config.toml
d_mlp = 512
activation = "swiglu"
norm_place = "pre"
norm_eps = 1e-06
rope_fraction = 1.0
lr = 0.00265
grad_clip = 1.0
schedule = "wsd"
Each number is 200 + 20 x the weight over its row's rms, rounded and kept within 0 to 999. Layers, rows and columns count from 0. The size before them is the row's rms in percent of the matrix's.

# down: layer 6 MLP down (transposed), 512x320, rms 0.0471, rows 341-375, columns 128-191
# gate: layer 6 MLP gate, 512x320, rms 0.0647, rows 342-376, columns 128-191
# up: layer 6 MLP up, 512x320, rms 0.0633, rows 342-376, columns 128-191
down341,098,216,188,208,200,198,225,224,220,209,194,207,196,224,213,186,205,208,230,194,211,243,173,244,182,184,199,217,218,232,192,208,219,210,204,200,226,178,195,201,237,212,185,187,150,180,204,163,176,184,191,210,209,240,198,184,163,218,210,191,174,173,198,209,225
gate342,098,209,211,213,223,219,225,213,179,233,214,215,212,211,209,169,181,197,182,193,206,166,209,221,225,186,215,189,181,245,193,184,194,199,213,208,203,215,141,182,194,211,217,220,167,143,192,224,170,215,230,196,188,225,215,202,176,215,171,185,147,181,183,224,232
up342,101,174,178,230,192,191,202,233,208,212,203,248,238,210,221,213,224,188,189,211,216,210,191,209,207,223,183,220,215,237,218,214,163,256,214,178,211,198,205,213,221,236,198,196,207,190,206,206,198,200,194,205,217,193,182,186,198,216,224,175,187,223,163,204,203
down342,093,209,236,188,185,226,163,235,174,209,210,194,161,165,170,179,160,197,218,225,190,194,204,225,183,208,188,232,220,191,189,198,194,200,205,208,194,266,222,143,188,230,165,198,201,217,224,174,185,185,230,239,221,209,189,201,200,185,216,211,200,180,213,264,213
gate343,083,156,219,192,224,194,203,193,176,206,246,201,208,195,227,191,223,168,199,197,155,190,190,214,248,237,170,182,195,196,230,183,192,204,222,195,196,221,243,207,180,220,220,169,212,195,170,209,184,195,177,187,181,194,193,194,235,215,181,190,213,190,198,178,206
up343,082,197,220,204,222,174,196,208,161,203,199,183,218,203,191,167,211,215,204,231,243,195,189,190,212,214,213,206,185,178,220,205,194,208,211,194,186,202,214,197,210,208,195,165,232,183,215,181,177,202,228,192,213,221,237,216,182,166,214,174,224,194,205,191,205
down343,092,197,196,194,210,209,182,217,178,189,190,209,164,177,202,206,202,203,222,185,182,234,234,220,174,177,197,219,212,140,169,197,189,225,188,211,194,214,179,236,216,187,148,190,209,184,182,164,218,206,162,198,199,247,220,218,222,169,177,216,195,224,186,189,199
gate344,104,174,207,164,185,186,181,216,216,199,207,193,200,205,224,196,205,195,193,180,218,231,180,180,152,212,194,207,210,177,198,213,227,231,212,206,212,204,188,177,185,193,204,202,214,234,207,189,194,214,168,205,227,210,176,200,161,178,180,218,211,157,188,213,159
up344,106,186,185,165,199,214,209,179,169,199,188,214,240,230,196,219,216,202,176,208,201,218,168,216,181,192,204,216,185,193,214,213,198,201,251,247,194,172,171,213,249,167,173,190,201,220,201,216,187,208,196,197,186,202,193,217,196,206,209,196,190,199,160,238,233
down344,098,197,225,218,196,192,232,201,214,218,204,184,202,177,227,233,197,201,224,190,202,180,211,205,193,205,173,217,184,185,191,190,196,196,190,182,220,207,211,197,166,217,220,209,193,208,192,189,200,210,191,211,216,242,199,176,167,182,241,204,180,162,224,195,187
gate345,088,178,218,199,233,202,195,202,187,204,203,201,223,187,215,195,225,195,186,212,183,192,223,239,195,187,182,213,213,229,180,212,169,192,192,176,182,223,195,172,223,221,193,226,210,176,217,202,232,216,237,200,206,226,189,210,208,204,192,211,236,207,225,229,200
up345,090,213,204,185,212,239,175,236,218,195,179,188,202,162,191,226,206,201,218,186,201,213,184,192,210,167,194,192,244,190,195,224,262,229,191,179,203,181,180,211,189,225,214,206,188,213,182,173,181,220,229,207,169,250,184,191,210,205,195,200,221,185,194,199,177
down345,094,204,180,259,202,172,205,166,221,200,200,194,210,217,212,214,186,170,205,199,181,231,210,190,219,196,204,232,194,180,189,186,206,180,204,196,175,173,194,169,206,185,194,204,130,195,182,200,192,213,218,179,214,228,195,241,202,221,184,222,181,195,177,200,208
gate346,096,161,211,216,218,196,176,216,214,236,166,227,214,215,213,228,222,207,179,205,178,209,183,202,141,156,172,200,188,145,222,214,187,239,184,196,201,185,187,192,174,199,223,233,222,183,186,204,214,237,194,224,186,206,219,229,182,182,184,227,177,199,192,187,180
up346,098,236,206,228,234,213,223,211,211,205,238,199,190,221,186,205,208,186,203,193,211,197,189,189,205,200,218,213,209,181,179,162,225,199,223,190,184,195,206,206,162,191,196,198,201,204,220,187,205,167,171,186,208,181,212,154,240,220,188,158,173,195,205,176,174
down346,096,201,225,204,226,216,196,214,224,155,223,213,195,211,197,171,179,206,212,200,213,201,207,202,182,220,198,208,218,194,202,223,242,196,205,201,227,169,209,210,217,226,200,242,208,214,191,177,199,162,186,204,221,203,188,206,188,196,195,215,198,149,208,225,186
gate347,085,221,201,189,195,203,181,203,169,177,185,178,197,180,212,211,184,195,191,184,191,209,192,165,196,213,206,207,236,172,226,210,206,191,222,199,196,227,215,196,238,237,180,207,179,193,205,234,242,213,210,220,188,227,210,186,215,213,186,219,207,201,186,204,204
up347,077,207,149,219,190,186,235,189,204,221,202,210,225,209,231,180,210,200,167,220,222,241,143,231,198,198,191,195,162,221,186,209,222,196,206,181,208,179,192,229,188,197,198,195,196,234,208,190,194,195,195,181,206,199,208,233,199,218,178,202,205,233,173,191,209
down347,088,172,234,203,193,203,196,216,183,207,200,208,227,229,176,199,190,189,210,223,173,226,187,206,168,215,216,230,256,175,218,203,209,186,232,212,182,210,211,231,184,177,196,231,217,203,206,208,199,205,220,241,215,199,192,192,204,216,170,229,202,172,154,194,204
gate348,107,179,202,192,167,200,196,210,181,166,210,196,194,193,185,175,203,171,171,214,156,212,192,187,199,199,216,146,204,197,198,176,218,203,221,181,190,185,188,207,181,199,195,219,185,162,173,198,224,210,198,176,204,222,222,198,173,194,191,188,207,175,194,202,177
up348,104,165,188,161,229,184,168,186,241,207,201,206,199,219,219,180,188,190,177,196,211,209,187,179,238,206,187,203,240,227,194,198,209,186,205,190,184,146,215,220,241,214,212,225,196,212,211,209,184,194,201,187,204,162,218,204,211,212,230,238,202,212,188,235,187
down348,102,194,207,186,188,193,230,207,176,165,178,187,202,193,206,187,188,213,207,183,181,196,156,193,206,217,174,188,194,161,209,203,192,204,207,187,208,210,200,184,154,195,174,195,205,210,185,199,208,211,198,175,191,201,211,179,218,195,161,220,224,186,230,179,190
gate349,103,181,206,213,229,177,195,215,171,202,236,207,196,177,200,194,206,200,216,156,221,254,197,194,218,214,227,192,204,197,177,236,190,188,234,191,193,220,208,213,210,236,173,209,206,189,208,209,214,218,194,169,243,204,166,246,227,180,201,200,222,199,185,188,210
up349,098,190,201,213,206,174,264,225,199,210,197,217,235,172,191,184,167,228,183,223,180,175,168,207,198,239,194,226,224,145,225,185,205,214,187,206,243,204,200,205,191,192,204,241,224,208,199,213,209,209,221,172,196,226,190,198,209,212,193,182,183,205,230,199,188
down349,096,205,181,203,191,211,201,171,192,174,180,206,183,197,189,184,225,178,220,192,189,204,241,204,203,189,166,185,198,219,188,227,203,208,208,212,181,202,231,225,187,187,239,187,191,194,214,212,205,191,232,223,216,184,218,225,201,199,178,209,193,206,202,220,224
gate350,114,213,213,185,199,227,200,174,201,186,222,231,212,210,192,203,203,205,193,197,208,189,228,226,204,217,182,202,226,199,203,199,218,190,220,218,217,172,197,200,221,177,201,243,189,193,222,186,175,205,217,194,180,212,239,198,215,170,204,188,207,209,212,218,179
up350,126,173,209,190,214,178,195,182,215,245,173,200,196,202,169,233,256,204,187,237,205,204,225,177,246,193,179,224,167,215,195,209,179,179,208,197,191,190,201,163,247,215,174,238,209,171,230,236,174,187,235,202,198,181,221,194,166,199,191,201,201,225,201,197,219
down350,117,200,168,241,200,196,219,190,212,179,216,201,210,187,213,210,162,183,219,166,157,202,168,197,208,218,178,196,205,212,177,213,228,197,184,184,182,210,182,210,201,170,191,187,184,215,170,216,176,213,187,184,185,228,210,218,195,197,203,209,228,200,181,155,196
gate351,093,198,218,168,203,221,226,244,170,179,207,205,177,179,185,168,158,171,208,198,243,199,181,195,201,203,194,210,197,231,222,223,160,200,206,207,189,175,207,213,149,228,186,202,223,228,204,195,186,185,195,177,213,197,217,214,208,227,188,228,171,197,254,246,200
up351,090,175,179,169,208,198,232,236,195,175,220,200,206,212,214,219,232,236,222,200,233,206,214,225,176,207,197,170,189,216,222,215,211,236,194,205,222,247,196,173,170,225,212,219,200,202,184,176,200,189,194,170,196,224,200,250,183,214,200,187,191,195,240,147,221
down351,095,224,207,234,199,217,203,208,166,174,206,177,212,231,189,181,178,175,164,200,184,204,211,224,229,203,206,180,219,187,179,232,200,146,188,204,206,205,197,203,194,215,186,170,192,239,214,205,195,216,186,215,215,174,215,198,204,196,224,233,187,198,205,227,189
gate352,112,194,218,201,207,200,204,238,178,217,199,195,197,173,213,194,174,197,252,193,205,161,174,217,181,185,174,214,186,221,221,221,187,229,178,199,202,187,177,221,213,201,189,194,200,197,186,238,220,185,192,166,179,204,206,194,180,228,211,228,163,206,211,188,226
up352,111,198,187,179,206,200,218,229,172,198,215,204,184,181,218,197,221,181,208,196,182,181,176,206,212,220,182,210,208,191,239,199,196,228,181,183,202,210,183,211,214,195,197,191,210,204,158,213,227,207,215,156,225,165,199,182,191,227,227,202,195,208,157,240,221
down352,107,186,199,197,198,211,201,185,208,271,224,210,226,197,189,215,192,221,210,207,164,206,186,191,192,171,209,170,173,236,215,203,228,179,190,234,222,170,193,173,236,225,170,213,148,179,198,242,207,183,210,222,161,231,227,233,222,213,251,204,193,189,167,221,199
gate353,092,213,217,202,188,194,191,209,168,207,194,227,187,232,210,179,200,195,220,182,233,202,195,190,206,196,192,184,208,228,226,204,206,185,211,181,154,239,187,206,196,208,209,200,211,197,183,234,228,191,199,188,187,156,214,174,171,218,224,203,217,192,189,202,213
up353,093,184,215,203,198,173,187,180,155,204,173,188,194,191,175,191,198,198,189,166,197,194,211,168,155,193,217,195,227,210,210,173,225,226,201,216,216,205,230,226,189,183,199,201,185,179,216,217,234,209,206,234,198,232,199,238,172,198,171,212,200,238,199,215,184
down353,098,238,202,207,211,243,179,187,204,206,192,240,209,218,203,177,183,190,229,190,233,196,168,206,212,189,213,177,219,223,177,190,222,204,187,210,168,211,207,182,193,215,185,201,218,225,201,202,198,202,210,173,225,235,196,216,191,202,202,190,225,166,199,208,193
gate354,120,200,200,215,166,219,185,178,198,178,199,235,157,213,216,151,194,183,153,160,223,225,198,222,198,155,223,232,195,222,197,199,160,203,203,201,210,209,195,214,200,211,222,216,183,182,208,185,215,203,194,203,184,200,214,204,186,207,170,210,220,199,225,214,201
up354,117,218,211,177,214,197,176,166,183,205,163,192,216,213,220,172,223,221,209,191,241,246,198,199,171,171,168,207,221,187,200,214,173,248,192,191,196,207,214,181,214,218,219,213,185,189,203,205,206,219,218,162,216,178,191,212,218,202,180,180,217,194,193,193,205
down354,115,187,182,205,190,221,206,189,208,155,213,191,262,202,168,193,202,215,207,178,220,196,199,162,192,208,200,180,203,201,219,184,179,224,191,206,168,243,177,188,190,203,212,221,229,194,180,206,181,199,217,192,224,171,169,209,200,183,180,167,204,182,174,169,201
gate355,096,193,231,159,214,208,224,214,195,196,161,159,184,184,225,207,213,228,204,195,185,191,164,151,232,184,191,219,230,186,176,210,205,185,184,210,210,169,229,178,168,244,201,211,209,176,227,185,197,216,220,209,191,187,190,215,194,200,219,209,211,201,187,202,247
up355,078,216,178,216,200,211,175,190,256,185,201,215,211,190,209,191,201,169,198,195,201,198,217,191,157,222,232,174,200,205,207,204,244,206,208,174,187,210,216,197,236,185,177,224,204,178,193,207,222,183,194,202,226,209,202,197,203,216,205,169,203,164,207,163,175
down355,100,196,243,204,183,208,194,207,216,213,211,215,204,196,201,181,173,187,203,225,220,213,190,151,159,217,206,209,207,225,203,219,224,209,196,213,199,200,221,208,229,190,206,184,189,205,229,199,240,223,247,188,180,265,205,195,225,183,228,196,179,174,200,208,197
gate356,100,182,215,219,172,162,199,209,199,203,173,170,201,189,206,180,213,192,258,212,192,165,204,183,191,223,217,183,243,161,192,227,196,209,181,230,204,213,230,194,171,193,216,225,217,171,195,189,205,217,219,205,212,236,201,198,240,203,210,184,199,177,182,156,165
up356,076,194,183,172,201,233,200,202,191,209,207,194,196,192,206,221,212,182,171,210,195,220,171,191,198,204,189,217,197,181,224,179,212,211,199,203,173,193,180,214,212,188,193,220,200,185,223,196,189,183,167,197,182,212,180,211,187,196,191,226,169,192,235,197,221
down356,097,201,202,224,198,195,233,198,204,234,190,170,170,182,212,225,212,210,232,176,177,191,205,173,162,250,192,180,229,211,149,205,199,214,169,231,190,206,220,190,174,179,235,203,181,157,154,234,207,177,216,178,224,174,217,190,219,214,193,212,180,164,175,171,208
gate357,097,210,194,184,203,229,168,192,193,199,218,176,207,214,185,154,212,234,208,216,187,210,205,178,181,211,199,185,191,224,186,186,211,204,208,166,168,205,227,220,208,211,192,208,184,196,209,186,190,183,161,222,193,151,177,215,221,182,194,214,186,206,193,187,161
up357,092,169,169,175,193,229,189,222,179,197,190,188,192,220,209,211,215,194,178,214,179,218,209,199,185,226,191,223,183,201,196,188,218,191,194,211,204,197,173,203,194,182,154,235,162,213,185,175,216,179,222,192,220,161,181,261,177,181,189,232,179,175,186,196,213
down357,101,204,208,197,238,198,229,199,203,197,198,194,166,209,184,232,180,227,164,188,178,190,193,181,180,234,201,187,207,216,170,204,176,193,208,189,230,194,188,198,233,204,230,188,167,210,208,239,204,179,213,177,199,201,207,199,232,196,238,181,214,198,177,223,213
gate358,114,201,238,201,187,208,223,181,180,204,197,204,204,236,182,244,216,161,217,220,187,210,193,224,170,196,218,213,191,202,242,227,228,166,203,191,154,197,186,230,172,184,183,206,195,192,220,218,192,182,194,190,248,187,210,195,200,200,229,218,188,181,183,205,221
up358,128,229,202,177,190,189,227,182,180,193,170,209,174,225,204,195,197,182,227,216,216,191,200,200,168,233,232,193,206,216,203,192,191,190,210,203,169,176,199,195,209,204,227,187,221,182,211,187,227,188,218,217,210,202,202,172,207,217,186,170,165,171,219,191,196
down358,111,181,192,213,199,188,200,192,208,247,215,196,175,212,204,215,168,208,174,221,203,215,218,203,199,199,182,210,175,149,199,177,177,201,188,198,216,223,211,186,178,229,180,183,199,215,180,197,215,210,174,203,231,187,220,217,202,180,216,211,215,210,222,217,199
gate359,060,185,208,175,205,193,187,196,192,165,213,216,198,186,189,172,177,210,216,193,175,191,181,220,238,205,181,199,202,174,222,175,199,177,234,190,197,202,206,178,217,193,185,198,187,197,212,200,225,196,164,203,206,193,245,215,175,204,212,145,223,206,197,182,241
up359,061,203,212,220,202,187,189,194,199,207,243,168,210,209,196,172,205,172,201,190,202,245,213,213,218,191,236,190,167,207,189,210,221,190,203,238,213,223,239,184,173,194,188,183,220,225,193,189,191,240,193,205,206,199,193,201,180,206,191,213,182,196,184,208,199
down359,067,199,206,196,184,220,191,216,233,226,195,203,199,201,222,211,245,194,215,159,179,169,233,193,223,188,161,188,203,175,197,213,199,245,211,170,189,220,187,205,185,230,207,235,215,219,219,155,188,196,222,214,213,230,180,222,189,199,206,198,199,216,208,170,205
gate360,086,178,212,165,202,196,186,192,198,195,204,214,211,197,264,145,180,172,229,210,205,208,190,219,205,215,216,251,186,227,164,184,210,202,165,167,189,202,179,199,196,216,204,184,189,225,216,203,175,176,183,211,197,186,198,190,196,206,201,216,191,193,185,220,173
up360,087,210,198,206,231,180,198,233,220,187,213,213,186,228,223,204,188,198,200,169,235,218,216,209,207,203,172,158,232,197,222,214,207,207,157,215,157,222,189,219,192,203,214,207,187,187,183,190,184,201,181,183,200,223,208,193,227,208,223,228,201,205,210,241,190
down360,092,201,255,197,190,193,185,191,209,201,203,202,173,212,196,160,192,195,192,211,216,187,194,184,213,201,222,205,183,198,188,175,179,208,184,180,190,179,179,167,235,264,201,198,204,193,204,209,175,191,159,208,221,212,186,176,182,192,186,216,216,187,207,211,194
gate361,083,216,187,188,230,185,178,176,179,186,180,188,200,171,185,182,225,191,212,174,183,193,203,186,192,254,190,238,197,199,216,170,183,192,183,204,185,201,194,185,184,187,183,200,218,203,188,187,202,194,198,191,204,219,200,173,185,214,210,199,176,198,197,186,203
up361,083,189,192,201,186,207,179,199,215,193,194,220,212,193,204,188,215,161,238,191,200,193,149,204,201,204,184,165,223,223,213,232,173,188,214,193,191,202,218,201,210,226,203,195,208,184,204,212,176,210,196,188,169,206,218,190,189,199,167,162,209,215,187,187,206
down361,086,188,216,212,195,206,227,200,174,198,184,175,165,154,190,203,198,188,209,187,184,181,203,202,213,209,232,205,204,220,223,178,204,215,162,230,201,186,193,218,191,215,184,236,175,196,159,183,205,190,219,204,151,222,201,207,212,231,130,209,178,228,194,193,217
gate362,095,212,183,201,177,181,201,169,185,204,193,184,179,194,196,210,212,173,194,197,205,157,232,177,154,215,207,196,215,210,192,244,176,174,187,183,193,200,158,210,152,194,208,194,171,161,192,161,201,173,217,217,189,214,184,173,181,237,253,195,187,197,194,212,200
up362,098,178,202,185,236,224,188,201,202,189,234,171,213,182,197,228,189,209,192,179,214,184,192,208,217,209,199,209,229,178,194,242,185,208,172,188,198,221,161,196,179,211,217,218,212,207,216,162,185,202,221,164,189,221,199,193,216,182,187,215,177,188,174,228,184
down362,097,202,207,186,170,201,188,202,183,198,191,185,162,185,215,184,199,154,214,198,187,223,201,186,199,173,202,192,156,212,190,202,232,210,181,166,223,175,175,192,181,188,185,200,178,227,188,178,239,198,189,216,204,213,188,200,186,186,216,204,164,246,210,246,218
gate363,111,192,234,218,199,186,229,173,185,234,181,217,165,157,169,226,200,199,194,223,212,180,181,235,198,183,186,192,202,160,206,227,188,235,219,213,188,197,174,194,178,179,196,199,202,198,204,169,230,164,189,204,193,214,185,205,191,207,204,237,155,209,198,211,194
up363,109,206,176,206,219,204,199,214,174,218,201,218,182,213,220,210,189,248,177,222,229,242,200,176,187,215,222,234,216,228,214,192,214,169,195,214,199,206,194,203,208,201,182,226,202,228,204,218,217,207,227,198,201,219,190,187,185,216,206,225,188,191,225,229,218
down363,101,223,206,195,203,210,216,216,229,155,211,220,222,193,217,136,178,196,193,205,210,211,205,197,180,195,230,191,177,157,203,194,225,206,217,228,174,200,227,233,167,197,201,180,195,198,180,209,222,219,212,198,208,186,190,214,207,167,158,175,199,196,180,173,180
gate364,100,167,227,227,184,221,190,196,178,202,232,182,232,187,217,176,216,230,221,204,167,231,200,228,199,198,204,214,193,176,198,204,237,201,190,192,200,181,196,157,188,178,199,225,202,195,201,183,201,184,138,168,209,164,175,215,217,210,236,192,200,168,197,181,228
up364,104,193,215,184,180,193,219,182,191,167,177,200,176,209,187,223,176,174,183,200,182,212,182,219,218,206,205,224,194,208,242,171,161,166,225,202,220,191,200,231,201,187,177,201,202,212,184,183,195,227,250,187,166,256,169,168,178,201,203,207,212,217,221,181,194
down364,109,222,209,186,194,191,205,220,202,194,201,184,228,196,207,207,200,188,200,210,184,190,188,234,195,201,224,214,174,173,178,225,206,207,201,184,199,190,200,178,197,194,213,216,201,208,234,227,191,177,160,141,208,225,197,215,194,201,201,208,218,159,195,193,198
gate365,086,232,181,203,228,180,183,235,211,213,192,194,163,220,208,177,223,220,216,195,189,184,209,196,190,181,173,179,264,227,214,221,233,222,182,202,212,194,191,247,190,211,215,211,231,221,215,220,171,164,176,215,210,242,211,183,235,178,197,186,175,222,209,219,215
up365,088,186,149,175,172,179,199,203,198,196,207,204,197,189,213,160,180,179,184,184,195,209,190,212,216,185,228,183,182,197,189,193,222,237,196,201,197,178,208,198,199,176,176,217,191,243,188,168,219,208,173,159,195,200,229,179,211,175,181,188,225,213,200,208,198
down365,094,235,240,223,198,200,185,215,191,216,182,199,178,193,176,183,210,232,201,189,215,182,213,217,211,206,190,205,191,223,234,189,191,203,190,212,181,164,201,185,194,210,233,220,204,163,223,188,176,229,255,184,210,221,198,225,204,202,221,214,214,205,180,166,195
gate366,087,201,204,221,208,197,191,218,224,208,188,230,201,175,183,202,214,227,209,157,189,196,210,200,216,212,179,205,224,223,176,227,177,181,212,205,241,204,219,215,212,181,204,206,217,172,177,207,194,227,225,213,212,257,230,177,197,181,187,184,217,190,199,198,194
up366,092,193,245,160,168,223,219,200,205,199,179,187,199,199,197,207,191,195,196,231,220,220,210,242,197,199,195,186,214,155,175,192,233,162,201,226,185,188,164,193,219,210,187,191,223,223,205,183,201,199,199,199,195,208,175,238,224,223,172,263,209,188,181,212,196
down366,103,211,204,208,198,207,178,242,201,179,159,191,215,199,208,200,173,195,208,164,254,184,171,224,196,224,208,168,208,214,191,226,217,207,202,164,222,203,193,210,227,164,186,202,226,182,202,175,179,194,213,211,185,222,209,192,223,180,199,199,200,177,201,180,189
gate367,079,198,199,188,217,180,232,186,192,182,198,203,151,245,193,180,194,226,180,191,186,182,202,201,162,165,198,197,223,194,220,211,217,212,221,221,181,201,208,188,233,200,207,232,217,202,185,202,222,181,191,168,181,202,207,211,186,195,204,189,216,206,210,231,210
up367,081,191,166,193,185,232,221,234,217,193,210,208,239,206,205,182,188,207,185,220,217,184,197,214,207,219,185,187,204,213,196,199,187,230,171,192,205,219,206,194,204,187,179,188,199,234,199,198,213,207,202,178,213,201,182,220,217,195,217,224,139,163,215,221,181
down367,088,197,190,224,228,194,236,206,216,233,192,178,225,207,215,199,159,190,225,182,214,238,196,188,222,218,177,204,157,164,227,191,208,195,216,186,204,213,193,227,250,214,196,193,209,171,217,203,228,190,206,202,165,188,209,239,167,246,176,199,183,236,184,206,182
gate368,084,194,215,174,222,222,213,199,177,200,212,187,217,180,191,165,201,217,194,226,200,213,202,172,222,208,236,203,195,213,192,201,161,234,211,197,216,207,243,197,210,210,178,214,228,201,210,189,189,237,223,170,180,206,226,162,207,218,203,186,175,169,221,214,176
up368,096,210,182,146,225,199,216,199,201,218,205,221,186,174,208,200,215,223,184,220,219,214,192,191,258,186,230,215,194,201,197,176,216,163,209,177,185,194,215,258,173,168,210,194,205,210,185,230,215,216,248,204,207,188,208,194,216,169,204,185,164,181,226,201,188
down368,095,190,191,189,214,199,159,218,221,212,208,165,214,192,182,183,207,179,197,173,193,191,243,164,200,235,180,195,180,193,223,204,199,154,204,194,215,165,171,174,184,213,162,206,171,195,183,198,192,205,188,192,198,177,193,225,199,227,194,195,213,199,203,191,193
gate369,116,164,230,190,236,220,180,205,207,202,195,218,196,188,183,210,236,226,196,213,196,168,138,241,209,213,225,168,161,206,186,176,200,222,161,215,172,205,169,176,195,182,211,181,203,208,182,243,180,212,172,203,206,218,144,220,220,190,209,183,229,213,162,200,183
up369,108,233,206,222,191,211,179,192,200,177,193,215,191,196,201,218,174,188,195,218,204,184,192,199,199,192,196,187,224,186,186,190,158,173,194,160,172,230,219,206,176,258,200,192,209,193,186,165,240,216,170,185,255,183,210,194,182,198,158,208,174,185,183,219,218
down369,096,183,159,210,213,190,220,199,213,204,230,206,202,195,183,208,212,168,201,208,215,165,246,187,211,189,201,224,226,202,203,209,205,202,237,185,186,212,208,189,190,178,179,181,188,173,215,186,216,178,232,215,181,220,212,201,191,245,219,231,205,211,217,208,221
gate370,100,182,197,190,197,234,153,168,194,191,218,188,221,204,186,194,187,224,194,231,168,210,190,187,184,235,173,214,194,186,211,169,211,144,207,178,217,217,206,187,181,173,194,189,173,186,210,210,208,214,208,199,211,188,190,204,229,183,159,232,183,215,197,212,197
up370,101,199,198,218,178,213,213,196,218,194,226,214,197,198,174,193,201,217,211,202,228,219,220,208,185,186,187,190,230,201,195,194,187,231,191,197,180,165,215,218,190,208,182,226,210,211,238,211,174,168,218,216,184,185,182,218,230,189,174,201,239,179,175,249,194
down370,097,201,202,218,199,195,266,154,188,203,214,189,204,178,201,238,204,198,206,198,200,176,175,212,223,195,222,197,189,182,188,217,208,155,178,199,166,231,183,207,167,214,169,164,195,187,196,209,205,201,161,167,201,207,186,197,199,199,183,166,176,188,218,181,194
gate371,104,170,192,175,171,204,179,204,213,199,223,199,216,211,220,219,185,202,214,154,169,211,220,184,177,192,195,199,223,189,192,200,212,216,225,196,236,211,187,202,193,201,202,195,185,185,224,226,193,218,184,216,232,248,206,203,243,198,188,210,225,198,160,214,212
up371,114,219,197,205,230,225,212,207,170,220,191,224,227,208,184,227,153,201,211,193,155,191,187,175,182,192,198,185,170,186,238,211,230,221,194,193,202,210,168,170,197,206,176,208,196,196,170,206,230,210,220,198,202,222,219,212,190,187,222,185,208,200,181,175,203
down371,101,193,201,184,179,237,193,213,183,200,223,210,212,182,220,215,218,192,202,207,221,218,189,189,216,188,201,205,215,234,178,177,224,188,236,174,176,185,213,202,234,187,195,176,184,163,190,204,204,201,168,184,157,163,186,213,190,216,212,229,187,215,222,191,216
gate372,094,219,183,176,177,179,178,184,211,204,176,222,186,160,201,218,210,209,181,163,181,242,215,185,200,211,195,189,253,187,218,223,188,172,192,174,188,184,207,169,219,209,222,170,199,239,181,202,219,186,180,183,172,188,153,208,210,190,194,187,179,199,233,177,203
up372,076,199,169,210,165,185,195,196,184,212,211,210,175,196,213,214,177,213,185,139,174,194,222,180,193,199,210,206,265,188,229,224,207,161,219,198,181,192,189,152,212,203,215,192,197,216,184,238,191,182,215,192,183,153,167,228,225,176,168,198,183,208,194,206,190
down372,090,208,187,196,192,223,190,235,218,195,211,203,218,224,197,228,192,190,226,229,174,158,249,206,229,190,196,185,152,203,191,188,185,170,195,203,205,207,177,205,190,172,188,206,215,162,224,208,155,190,237,207,235,202,230,162,196,209,196,242,174,193,180,206,186
gate373,109,182,193,182,173,193,214,192,186,193,180,174,194,198,220,239,188,197,205,215,227,193,136,223,202,182,172,206,197,187,190,220,198,231,186,201,202,172,166,159,201,219,218,233,204,199,206,202,177,166,194,229,208,243,194,214,195,201,161,186,193,188,221,220,191
up373,115,215,208,178,203,151,232,211,207,215,208,218,176,263,201,193,182,176,183,174,179,231,189,193,196,193,186,188,196,207,231,188,191,201,187,198,202,166,242,216,201,204,196,208,201,199,182,210,179,202,220,194,177,209,225,213,195,230,165,211,183,230,232,188,201
down373,109,187,203,213,217,188,192,187,201,204,203,207,204,248,185,224,186,184,207,196,198,232,185,215,216,200,186,155,169,200,203,198,190,245,212,225,210,180,171,186,175,214,192,214,214,190,217,172,217,201,198,200,213,173,211,228,182,196,150,184,185,188,156,196,208
gate374,117,212,237,188,221,240,174,222,164,211,221,207,164,165,165,192,191,213,199,194,164,201,188,198,172,225,201,192,196,188,202,209,172,207,200,231,161,201,201,202,169,157,216,240,220,225,205,216,204,190,208,189,201,209,189,178,197,215,204,177,190,182,234,221,160
up374,117,150,206,171,185,210,173,195,192,226,164,204,166,182,165,205,213,212,209,206,197,171,209,194,182,206,197,182,219,201,201,198,184,208,165,163,187,210,212,218,178,213,210,181,179,197,181,209,180,209,186,240,204,223,245,239,193,192,204,213,214,224,194,178,177
down374,103,231,202,216,197,232,194,194,216,196,189,179,197,223,212,191,203,223,170,205,204,185,200,189,196,191,181,167,210,187,146,210,198,185,162,207,203,190,193,234,182,155,211,182,216,195,228,237,165,185,190,165,213,178,195,226,179,183,192,184,170,181,216,177,195
gate375,099,204,206,203,192,199,193,196,193,197,165,211,176,216,201,181,187,191,205,157,204,187,235,230,197,225,212,203,211,201,220,216,122,175,201,202,205,223,199,227,224,189,204,226,189,177,226,172,202,216,204,204,174,181,231,237,180,231,202,188,207,193,205,190,181
up375,097,165,226,169,184,212,178,217,203,212,170,167,185,180,189,201,185,194,183,204,255,236,205,166,212,198,208,207,190,197,207,185,225,195,189,206,237,202,181,159,201,198,205,230,230,174,219,212,189,213,190,177,204,195,201,184,169,206,195,180,229,239,212,192,184
down375,099,172,203,199,215,215,202,207,188,192,180,229,193,198,207,212,209,201,184,220,192,189,165,207,190,222,172,211,252,227,197,198,170,194,224,195,221,189,171,202,204,202,176,179,213,207,194,184,215,235,151,202,197,237,192,179,194,197,198,202,197,168,205,176,191
gate376,084,224,153,202,190,197,170,209,201,190,208,191,243,224,213,186,200,196,198,174,205,222,207,203,213,236,197,170,206,219,185,205,185,178,187,196,182,213,167,182,177,185,189,186,182,170,167,195,192,188,187,201,163,183,195,206,206,200,202,209,184,209,191,225,226
up376,093,183,184,211,214,207,202,209,173,226,187,204,238,214,216,192,214,219,183,204,216,206,241,213,199,200,204,250,214,173,179,180,214,201,220,214,198,192,192,190,190,168,212,220,206,208,171,224,186,198,203,211,181,209,184,214,222,225,185,213,188,160,182,222,224